Part of a small language model's weights: 7 heads of 32.
Each number is 500 + 25 x the weight over its row's rms, rounded and kept within 0 to 999. Layers, rows and columns count from 0. Numbers have three digits each. The size before them is the row's rms in percent of the matrix's.

# layer 6 attention key, 224x224, rms 0.0794, rows 125-149, columns 0-111
100:509491483484497481460517475469509489528480476498494503516517498501511505476463479497512466507505469445511456513526480458455530484547501534457464457470482540525455517472515477526514464502497523491495519469500499491495503476527485510488508523479482526532486584523498476545486483529551523497522564481512486509494487516499499441438463520537
111:489496500431454540497457449551517535501500500522505491523460480552471467496531513495500497466530508490496509545485496501551471494482512541500454485482538500511470476503446520455474460509556519490487502499492491516533489543477484483509461472523511499504498502501485468505521503492538489497477548478495496481460514495457512504582507520529
097:546495493490464529508492512508491495452509520474524507545473450533485509456453491495520505500517489487484523516505518464511506513458561495516524482524498518500542496478504508506530499510469482492474498484496526464456500514520509473486467517512474500489490486493492473491517498499496465464520550523494473493450483499511495508489469472496
084:501554536516521463488503523456491519510488531508513545484482533504495444504529498495477513465520503529494540507493472487500478520494504546489475477475466523534471547516485515491482485484559506520486481479500531452486471474559552479500514515466481538482438490516469516468469506487533455500493503482506514534471491486518475479520513489480
090:487526561480454470476531516505474476491511493489501498513495489507504511504487466500495491481526545519456471480535511484576495483530547508502463532555513548484477479494496470479456491483535522506483522486489493519499485457504519490483521526489464529506513531498460516488465500521527503526468477492485453528474524496512521542533502507485
087:554477465437442545499489449517547477470454472505507498489508497483516498482516443502540474528511475509469467500501518486533527524520512523483475478518495500496481485512496493473483514510516547526481465447467484500493475487486534499486493493543467480516484518462552454535460488522501494493490447499489504490497563518472499510475480502501
088:472524499570514481515499523518457554530452458499511494510498537478520486538475526474482555517485543460517514511477509504488487490518501521531504519529499460507506506497554503528540491486514471492460552481513506558486482542477455501497454480534490486483527466491506536477465532495509511510449534495473553462503457517511464491504549478498
078:517509490493489532495485520492497461515479534508468496505509487497496472511457524500479496467486487544493500530509498479479485531453456506475501506503510488494518488497500525498436478494486515502554485521481513406514521483537518470505521517466511482521509521494488489472540503525544507486538549480511451546514534523492504481488481541504
095:557435483456494538467535481519560502489493495490444509473480531503529501500497406482555482492527457501479474490508539528541534511495522516460497483491496519504450480494502497489493504491499548516499490459512490508533477491494515464506530485532515504516505528495504477524464490510492453499474419495482510501472523485507516516510469506511
104:500493516487482510481472511479470510501512518508524512514532521508486455511453525489495491492506502504501480551488499538483476542466466464470518504501520494502491494502520511519478472447505529519548475507459535487500503477552515463519507506492518498572527521497432511507500511490541514519518542497529505524464525535474499488526482485482
079:512476458478513522463506480516558512485514469480509523509472524518515530486518465518490462520502456494473454468521527511529537487532545514484486519493518512494468487484503468444503499520478504486505513498517445511542453487510492538505489519504536523474488510507529502517501502465502486496475437545516530480469488452507493517543499529485
105:475513497508505492508508513530533507472501495499492472493514484487515524452530470500521511524506502484487508425499524447519515523488521548539454502499486510490526519500505475512549504572507509466467507490515474520513478513477497537486475510490485516461492448510541494474483509501474501476490462508495518454515471472517490529507508494523
104:435517512550538470528477518493443478509483510500516503509462516487450519480523549527462515527451524456509566529515464493521480506474472499504509514488487477512514513507478540506506496482479438502483543501545471514478502497461468502498489525468527472501487483492542501465507516542530517463516552443502515481485508515499496466493543473516
095:497501542481468495538506483503519482572503485534479514470512559533528528513507480462449504442521513502470460556503501498435525492525484533511463505478477510505544515498497499530488514509474521462480461504492491488495503510494512479509543514486492507512498514517460448520472481468537517472482471518497493512500518513518495503447440524500
140:522445497452523498483511510525491496475488512488429508485513480469540502455473481515465479457474506490490499474478529481540562493499515511468467514500465536523457511484481482518489486531474501480479511507526525514528478490503489494517536486482486506520516514502486445527498483487510500489496459481520518478480479468468523538484441507497
099:493472524506532490485495508557495533497496524470522516515539476537478536483527537490513520518488537516512508520466505512475501489464525511545493525505510502463506512484517557507508546521445506465489543532546494541517502511508485487481475450504525505510501487501525480458469488501505506462527459490506462498528475520498521492494550472493
103:473492507530499508490511486502444537502504487471520506481526495498469526520507568517532530526473472515505503482509470529484466479497525458525488536518531485467506493564477499470532535420476527508483491479472517519485505564476508491499481534507536483527493475510471537506464500517486487495495513504474541490498474489508476463528483462507
101:480478475488485518516504459502516494476495546467469507549482479506518481446500509533503477477551459516511518491509543498439538474533442475450519492469496526500503512503507514489514499484513496480456512519471471505506464520489454523510483548503484477524526536511504477531523534481519521500526518455520492497486487484490479539526514500489
115:400486528510538510531502497477539487492482493497526533553507459472478503493529510457505499509477470530511529490508500525465517476503530481494488499477510484540518500528505531440481483512500497480499544541516523501497549555466482542486484543493493491496502452496482503499519513509499502469487496472463488453512502451501496470477509542505
102:475496523503526486492517487507503532538497518475472511483524492481520441524529501533490487524497446493539529463496511511433457453504479549523498519492476507473480493562506485434516491472482462498484535531481528527487526519477513466527475468528479508529498522456461453491498520509512517491475492515489522513458480459510466505479482516459
101:492509498499509459508547503495499507492487489502513474492515432542521548522466520507485455524506510546487513535495512509467530534541515504488497538510486523499477494484537456502538523526522494510476528515508510472515499500494555494509529502505458525505492493492486464488551463486521525493490531524530468551513522513528512558460464538476
110:483488454536532511464545558445488516450507529479531483550506470492516494469497533505472507490503536481512512481483511531506447512475500466500510498507484487526505481469454508532505554527497494500501493497532490476506529528511490512489495512438495483529518504496547564497482468502510499476495502495499487487493482515465498460496534507549
107:478516509490485507513501501517526496554482490458524462501521499529475518532498519525478497494514508503458523510490483495518527489505518506548510543484562492487540510518474491461506532481491511551435511494481532510471525459510503514473515506485460498514468463495490490481490490464468486490479538490508518515514473492489502479487458440550
110:521514493474462530518494427489457500495517513486504541554508501515523455515468478545491461518478506524490509468509505513502467471456484485513495510491502502450506484475456538480465487526502498510517473517476522504526504474509503499526503494538559522501468506471504503504530506452503532512510511558505469482457511529493472496538495492496
097:514490540470515526488462501489462494479462508489492504532524474532459461512493467536516481476512507486455490515486495505506505488502529517506488488491499507492513508500502496486495515484492492526537546481522501465490482464470466471497473509463489538500524457511504488461469503480510496523499510513523523475539515504509513545497517440503